Part of a small language model's weights: 4 heads of 64 (1 for keys and values).
Each number is 500 + 25 x the weight over its row's rms, rounded and kept within 0 to 999. Layers, rows and columns count from 0. Numbers have three digits each. The size before them is the row's rms in percent of the matrix's.

# layer 6 attention output (transposed), 256x256, rms 0.15, rows 11-15,74-79,138-142,202-206, columns 0-255
104:541550463465529487507501504497491481499474496488468504482521470499522495500483510482538540527425487457509504501514471493556525471513512463495525523440471550543503528492500472510539451498502512536500498509518516470455499481462517508513534480514529497525469491495493471524504495494486482490554530511520492466481485506490497510487487516472464529466485520507452502505521526535464475499461453531479562508507507530503501477535495484471477517505512464505509448494514495524516554536536489482523481516509485517475514531544462508512458492492505525513510481525513487512526536482525538512478488531461564480484484484481492554515521484458490438525487479501492529502457478519494499529538508501476510488494532512493537511463495536504481494474507478503512529503510504500493442533521501
099:489516476535498506491533488504491484474486496474487516497474484526486470507506495490542533505502486499509512534467527511489529522480500521494482472532529529527482461458512482444536469508495501454496497488533478492504487494449531497506493494528498474505464464477516523515516522515479544488513524521471480442499494467483491487487447502496463512499531435467519473474557497520424499498495521451490470499425511472484522489494521507493494463511514534514551482469510491483527544532515528509487499473516523475533548497514471508532532494494548495512538508536493471535550498489497490497445494514503502493469524499483500516499496532516494483510516505495488514482501515496515479514493517508516484495530480468531504476497486472565441536471527436532517512487494522540478482449453512
099:492509468534490486473445510540523518499504446494497471463513490497520493442456472455472527452545520503504512473467482517502496506493515474502497515458454504501524516497452482466543465493499515547505465494517464488488516467509473482508525497533498489516513510496487527572496489498517475531527499469502518468462533459490549491450487485502518489499527495549530501493502503494518530539495513506505511539504487516543500514494519510493508471544499473443510513508517516495513498464508477515487494492550483518467517479550502495470486492522475515503482445543495516492524483517499491506502514533438494476452500461461545454530498540514506492481497488521437492471475465494535478529517512477509488497494505463513539468469509548502511504519510516505494509495504513498559524459473493
106:491513524441467509542509482481487469486502497525506504477510495516510547435491539510511487470460493497450554531520520494540489532491490450533473493534489506473482501484493481473496509502501512519472450504439521497487489524500523435510492538485486511547493481517510517510504484516482509489496499497501518494493534510475469495516515455490523510497495486531498483484477517470450488477521512478484493516588495536537501553548511546462472516488553479483506485471481467475523472507490486490535487499491499521510483521496502494509468535541505513516560525521487523534534519472493520502515515503472476535492484456512482483522490508488550518491545465501531497513490498481488478484483493517496520488554525525498464506489456505503444466491483531447515527511504467461468483494484538
106:475474481489523493487513501523531466459483501512545480507550505488520498505533498518502528514477514494506506518485521525491469487550522527491493492548472533499479509501500501539528421482479492514511503489477487422530502457487488489535528518492530482513517516523553456498535505558527499498518496525481479507512468525491500489506472470510471497530490484509471470471511509485496498500461475510488535556479522498555516454472483518480519463518479511511516489498514509551521553499505527501517475516560472446515486496541517472546488484473526524472497489456501502478483477468543476505529509503469493556533448543477511532475507491502443486498515505538471513473485495498527516501527499516479487527463519525477506450497525477527492488520503509474514532494473529487491544507512478
104:480491507525511483436504519502512504487502503460489526511488453480458518523516496531526467548423475563503476472479520482450509516519484514500471488494513507466488494494479477471524510468461501491478438476502497469528470472503496516487490541523461529495500536500479467488505547470498479497494502512480457479473508475464503550481557528463473473490493493541500500501531570472479507496484457493505495487478530482503496524481508456517481493474535512526520467525523450501513506524516525502470491498522508502497492492540507470522528491493475485514456515490517502475570519469497480487558506518522513479509498490502492504530510529483454524546476517460497509487513497480509488514441498500515507511495519473518499559498502452538508488454503522447545499475485514493491494500501475
092:480507491507500469516518488503522475519502481516525536515508474477461478515511467482476500502492506468535499479497548487486494522495476464468524472492539433489524478488496481445501540490485521491492510528498519500522499508515494545487468507519516497439521467554500490504495439501524476504470525528507505507480493494464495496482487443485510503504499514522506478509515506521556530479505515481487535467491469494490487497523490511515505511486539499474515504455535502465542489504483518485494525514430517469512457482497506515517503538523473475497516541520522509525474449486489487472524460504534484533466506494520427510501513500483479544487520528491520478529550485487500508510441491490492493481506461526462393466464491449502524490463500473549526474491500503538513506477486503
091:518519524465520505504505524478477528499540534509442516495516507485519495500499475515550462524536527491485495516504497486519517514479467480536488491518440523499529524561497440539483555517498530485457485466450518481466528484532523511467464472497483510417495528506481541481498489490488473519512491525519502503524515529507521473474506528510522513511533505485534517450528480480532505530515494489457505517515546521472488490516500477542516509493522494529481483542495498505488472529487467464509517491497497574511488518484491464517507504467481514508497482473493529518486492477501525489545540476460468486536462494514500514461460484476556494525537501478497517540484510508490506479542510457489507492497531536471481500464458485468510481477508470509497473504475450514509523459498518
096:549531475492472536467512494480489478476532520414485481515452478506474514530538537481552477538457527505488522518471507509519482483530473515535485492515485547485488533499520499526492487480503512484513507466499484529516499496488492511481484495439477499457471495485484489485493473494514502540502501525546543454504456532515547488517528487503469531480503491483543506463531471504483491533513507523485507474506497514495544524523493502496520497481457481520490459494515472515483524520501499483519506534503548534494504514463529492534509488475502491490506486462514495498471513468487502476498491456541447541527482503522479513486485497495497514523512494475500550515541498507493515450472481451464519531534581511508512478468494473501543496501513496529569525496547487521466484481525525
098:484491466540525471502502481519479493479473500527483484503506483488497471500477512535482526492473469506578465467500553538504503462521474507514546497483510474483493499510558504496486510466486463522507480482513492471475516514508459543511511469480503533529507534511499468531530540505524466537486490513512520488466464502485564464480467480499492476496522502527469530525505488519540517497501491539493520509485489513490484513467479460515499500466500485528501545493527533502451507504501533519465507506475478483525494486516513445502498479535473486543479482474495506481489556542467514494506496508525554470501487510503471497522492473481434504537520552523532472509514473472488498492491489514514499526463461509495480520456493394495534497468513487462507464500506526491473483471503502
093:513491508474479508508518507520492499538567514502465547543481512490487462525502467489469473516481516499489499531475465450485514509473508487506486513486533436474492453503555497483467533582498480477497469531509491535482489508496515495473488524489502482508508488513506511495487502486487504480520517480514498528487480462521500462505539507517547529479499457509543495523497504535498527501505467504528459460490445509509490502542487521530453547511557478503535482527497473444502449506481455478478512510448496514525478531480498491464469493494511500492504512567517513520540479519510550502453498470485478464505522493518500476463463495484524475521502511508497503522480498520465502500480523469498531473492509483492515518532496503545488526524512507544445473518509452498473512525466496
107:470510463466502465499475527505484476484484499475487529501479509565556505461495507503502503488499471502510475482529538503490484503494516537491488477486511505525507514461488488466497456528506517511528520441507538517526463499502524498487480524492549465493531505487492485522540516472496510486569528527529495521477457486507489513455501487533498494452522547544470495475467518570453561533510530492488534526507492519467537493501490531479500486478497504494522525490494522494489492506530516509461489514536456497508453502495550519499499494525510483434509463518472499509545518472464500508474516530495533516469462511530514508527489562495448519508488495502533470512530507508498508505515464574487452506483477510495478483487508526514521510484468480519508503475507455525480519493530506
097:511501517513474501498492484505507469495483522512493483466448511458469506536514524503429533496571538484473517506518535519500496488492499476488496536531458496505508517520515511528490455480505509534465468485520492489531522520525480469523495508557473497521496480523511514532466530486461518535471554495493508560521507522462462486474469522526498467522495518527539505494513468500490505479518491461508505446479554520514491554519516500497487526521479555483513531446522492522495472453483510471490523528525500473498538513534487489535511535492503477531517514482514447516459521482498499538495505479479481513522513498504541513529463548544472482487499451502486492444520501458488532471499490529528485516480460512505548524500504525496502498470525503477533515485460527495496486507493483
105:479478499403537502497498493503510530495507470523522505464489528529469458474479505454468507508473471503513481480514481510482482515517514486519517528485499512500470515522509495498504540542454561482505468523498509527471491473513499467506508503500507469479514526499489502444500509501485488466494479476536434541491531459529542535493474501497460485543504471478491491467497529517553544499481505516481507547483486542549512515470496489532507466535521529501475506528476481519487501528499502497502504506541493467503477473517483454498469508450463493482505515507548521464534488490496488463542488522488490469488506493557527505481497483569481530498508452486475494516504521519517514549493500483487467509516505518484551520512503536527493507479495544482469506493451482496533511539476482
119:511505504468496524477467501511522471529515489452479514528515479503490497479517487537483484510459508508495521509505459481545513552462463518490498514539472507495498441454515515496522511538516429504476499503532513470519490476539474523482510517472514464459471519497505501519461493501470510471487522501512508456485486542516484536519515494467508479472472517524545497501492489480457526480463518541485466500505516507443540502477486524503485523531475491506505471462461472504491518490510493517468490461463475498492506481521562479475525470519474534517497517549479524509456522476540469540474534479530487493515552497543430479486512524504472503473475508497459524482486485543484536498511486520497471494474478463486520512509499529463520527489493510507509460539504521551480465512503493
104:491510478487474496431525523503548492510508481491552515496479492475489474532519498517526543481483484499529480538486481519541490477514465459456502483481520548498486498504539520506514491508479532504500530509503426484550487487478551510471494504526478529515492481547402504440525494481518481488501515483485534488456517476528508470516483498507513506472494483478504465473516487530517497469501525520506516514434470513493508509497525498537528511557468521482533483477516529471540515509546479474504478514430506495505505509495484510497532499523492509511468502514511506484485439521509493449507475499479474470487489526478510521493493456529516473509473493485488503514510498520498491493501505471482509497504473522454507482494497569544536508547490542517457484476524512493511496476510463
076:489521508453499528474514514487514508508524456490470515471499499478521458506466499487488546505519502476506491520542498516502521512520493519534473525543426495468536452470526490491506499486502475459462525548501471508481526532515489536500509531488502524513531481475525491472527502484507512482483486477520545470508473511492510493559498526532514468521521513495551497493526504473518460530458498513508494532530512529515494478537470560504532490496468523509517491531495525473513533434443518510490511506482485497491492502485475502475505546504450492536489485491516484469514476486514514489477452535512507500499452473538519503496500481495448503492532496489502495490506485464534464492507512470497537487490547480518570491532522445498496513506535529450518485488494538441523538506507533
099:474476484480547519506478513560519539521502494459474528499498486543503517490475528500486470488506513543507510444496469478449515535513510559518472519514492502512455490520513543518471494478513485469504537474503533496479473474499488484474499510476502502486490536455476486500470509474487505517443471489503542544472520490530461516490496494524503510477514499553505467491521538492462510542539528514517513502515492531490486481472479456510498456497473492528507528517515494517539516500500506559469529471511474499527478457456471510477505516538485479485485463516544485508509567513495503533523498482478546513565507554438516510501479480508474487502495491483512540535478502496480504523522492485504501486505524523495511466557484472497500500499513522478453490463545531503498510467470523
097:534525500520422510480499442533513499479517476460510480525516518478535505493471543457469507478456479526466479498474460519495503490439493492530529456492535544478499531499496518537501476504513523515505488520498488501507512516489490541527516540492464519519500517488500474525506448478496501524485513498517491537482491490486480508502509520522516506494489507474490516471485501507483479509507571508558516490507528492509505513499539497434521485470485526485491513510474541487470479479477496459511504535447510458510489504438490511478495522494517510537505458507487505493496521525556470504547524501537548463522460557529479510526488526546530489477482524513501461491482496479524456514506523497498482495488484532503479500519520413479511497465519531526522514534507501491509505531527505
100:516489498504448457533557518453532441462489501523497495496499496507451508482500454487511530484488484486524490511488530467515456500488532530507518536522530485514500454541503490504493515501516505473481513485496532506531530493522475480481503480556494451466469471508501490490517454529543511469441520496487461511526546454474495469484511530500500565510523501547508515524537544468505508510448480520524484505512485480506482483476479543538471525488508513496513477457539502501462483508497514475483486497519495520464533479473516496519502452544486506543474494523481488531517547506457485516487517517471509474490511491462509516512491515493497484510497489514529513535517527523489500514514468508497479494525492516482425536504488476569510479481459467493494505481505448494503505459514506
097:523510536550517495518440469419507521531479463475513479505531480500535533489491498508494494528534505499460467505490509471534545504483487477531507476455498521486518533490482468514491519515497509509507488518505480553480521509478517513517478488490484464464484521488509478490514480489511495489494513490510505438460588504459517561528514493492493539513494547456529508495502503488518500537487503520491513484513499495485536490498514501474489492491523500498474518449464476499503512511510492452522511473505524471495504497465479511487514510459490480515478487462498474482492516494513497527504528544507453492444525505562516500512547461534464465490513488502481516465493488470518507484493438518554489516507488495511457493471480494555495499486521498538537565485457510527503481480462474
# layer 6 attention value, 64x256, rms 0.149, rows 11-15, columns 0-255
099:461522495510478467526513513496510479507492503492502468521488508538538493459495527508463483503505535516455451461537492483474511489497502511501492493479525523505430522513498481488505505518496475520477457483496482478499484503487478489534485466452524511481508530491489483521504515515529500464430496526513528523514514498517479556501546479493496509495527459504533507535485482535485515538526530514504499516504550521486494482435471488480481470534519534575502506470522467451485507487487525523446523514537513463506504516500488486493510525491493475506480539497498510490446463506510490486520500508462465513498456520539511505449481531574503520428508558506510474503473487486503539512501495473505506491467480470508529501538514537464537454522493496506491509476488495489509494545516515
094:533472485483515487508537462496491510518550474475465494493470518477483524502462501464477509488515468485500484503491486531476493500492512490527531547468546487517491511509544538492510491498491518495511454500471489477507496514548496501475545495503535539507496506508534469481520506495537496550518505497523552464447498492498496504525496486476509518482482503474498532540444513480507495447503514509531442499508455554512506534505492525474543491538492515532498493525503521519457513480509468480565497525522513519469506491502486446480474528513466497512537518446489548501489473511496475490528532471529504504493482482511547489500562508509491515454497445476493532521478491538489463476511485502455505521520475544514499534474498530476550499508498559509502477484522552504502495509500463
107:499524510495499525501503479526514474503518519530526538498502511511507482508514511527497476527481490489468557521509499480440496532463476468493498507508478474458500487463528507493555519495478472507481475483474534445436506470524496503457482480509549474501455497519463465475493486505514491508481487550499495515536491500445483462534517537514481461511490535482530500502531485507483543483483537512499470496451506462491544478499484502437475545515490480504503512451504513487508517509488528532494489478499526499513500477469537485497515502468487498552499516554484494477494498502500502524486456499550498485486468485499458479460495493470541493494456498479509512506529530511505527469471542465518436498529482576474482500524474475546495462517502476484509478508502470493472476522515466
099:502533506492508459516521539522478504522547466503512526463488512492475514484537453476516541455476501466530474449491471479526532444485524477479502491512506512556495464518513462466470499521531562543476515470551526565547514544504529518496534506524517539493462496522506476506496487506517484480496530521471509492502495473519521510515470489510519548517512494491499535487501529453531519485506517485473525472465475517499493512510505493503526485491493490499492480461503499523525498535515525489499500456493463498521520446514490527498511510420491519515474494452507467456515478485539503558479492502521479515466479496501491524479528503526519505502472561470459521522475452470516508521529518493541534516475493502509492481492547471493509514486498517522483509515506513552510495484508490
098:489552523510490506502488496481493503517510497518455482527505488521463501550513514500442492478519478465490515482543500524489498493526488471505459519431461525473443519498538496500507525492500443508516498514484516526494495486524554533491531494544485520469496520487470523512439532500561467505501480506501506520513465519513516566499467516530481508513563545473465488528500533507496524531472507494477457492504527503491467460486539503496515517554550501442511493532447500508486487548512505511477497499496509517500527472475507498530507516508456542518499504520503526491474500479486477475511551491524527469489498512508457481547539520503487481489511495449511512441509477498482503507514486482477511493547523513532491484486513519485493506536536503511516525475531525530476479495524468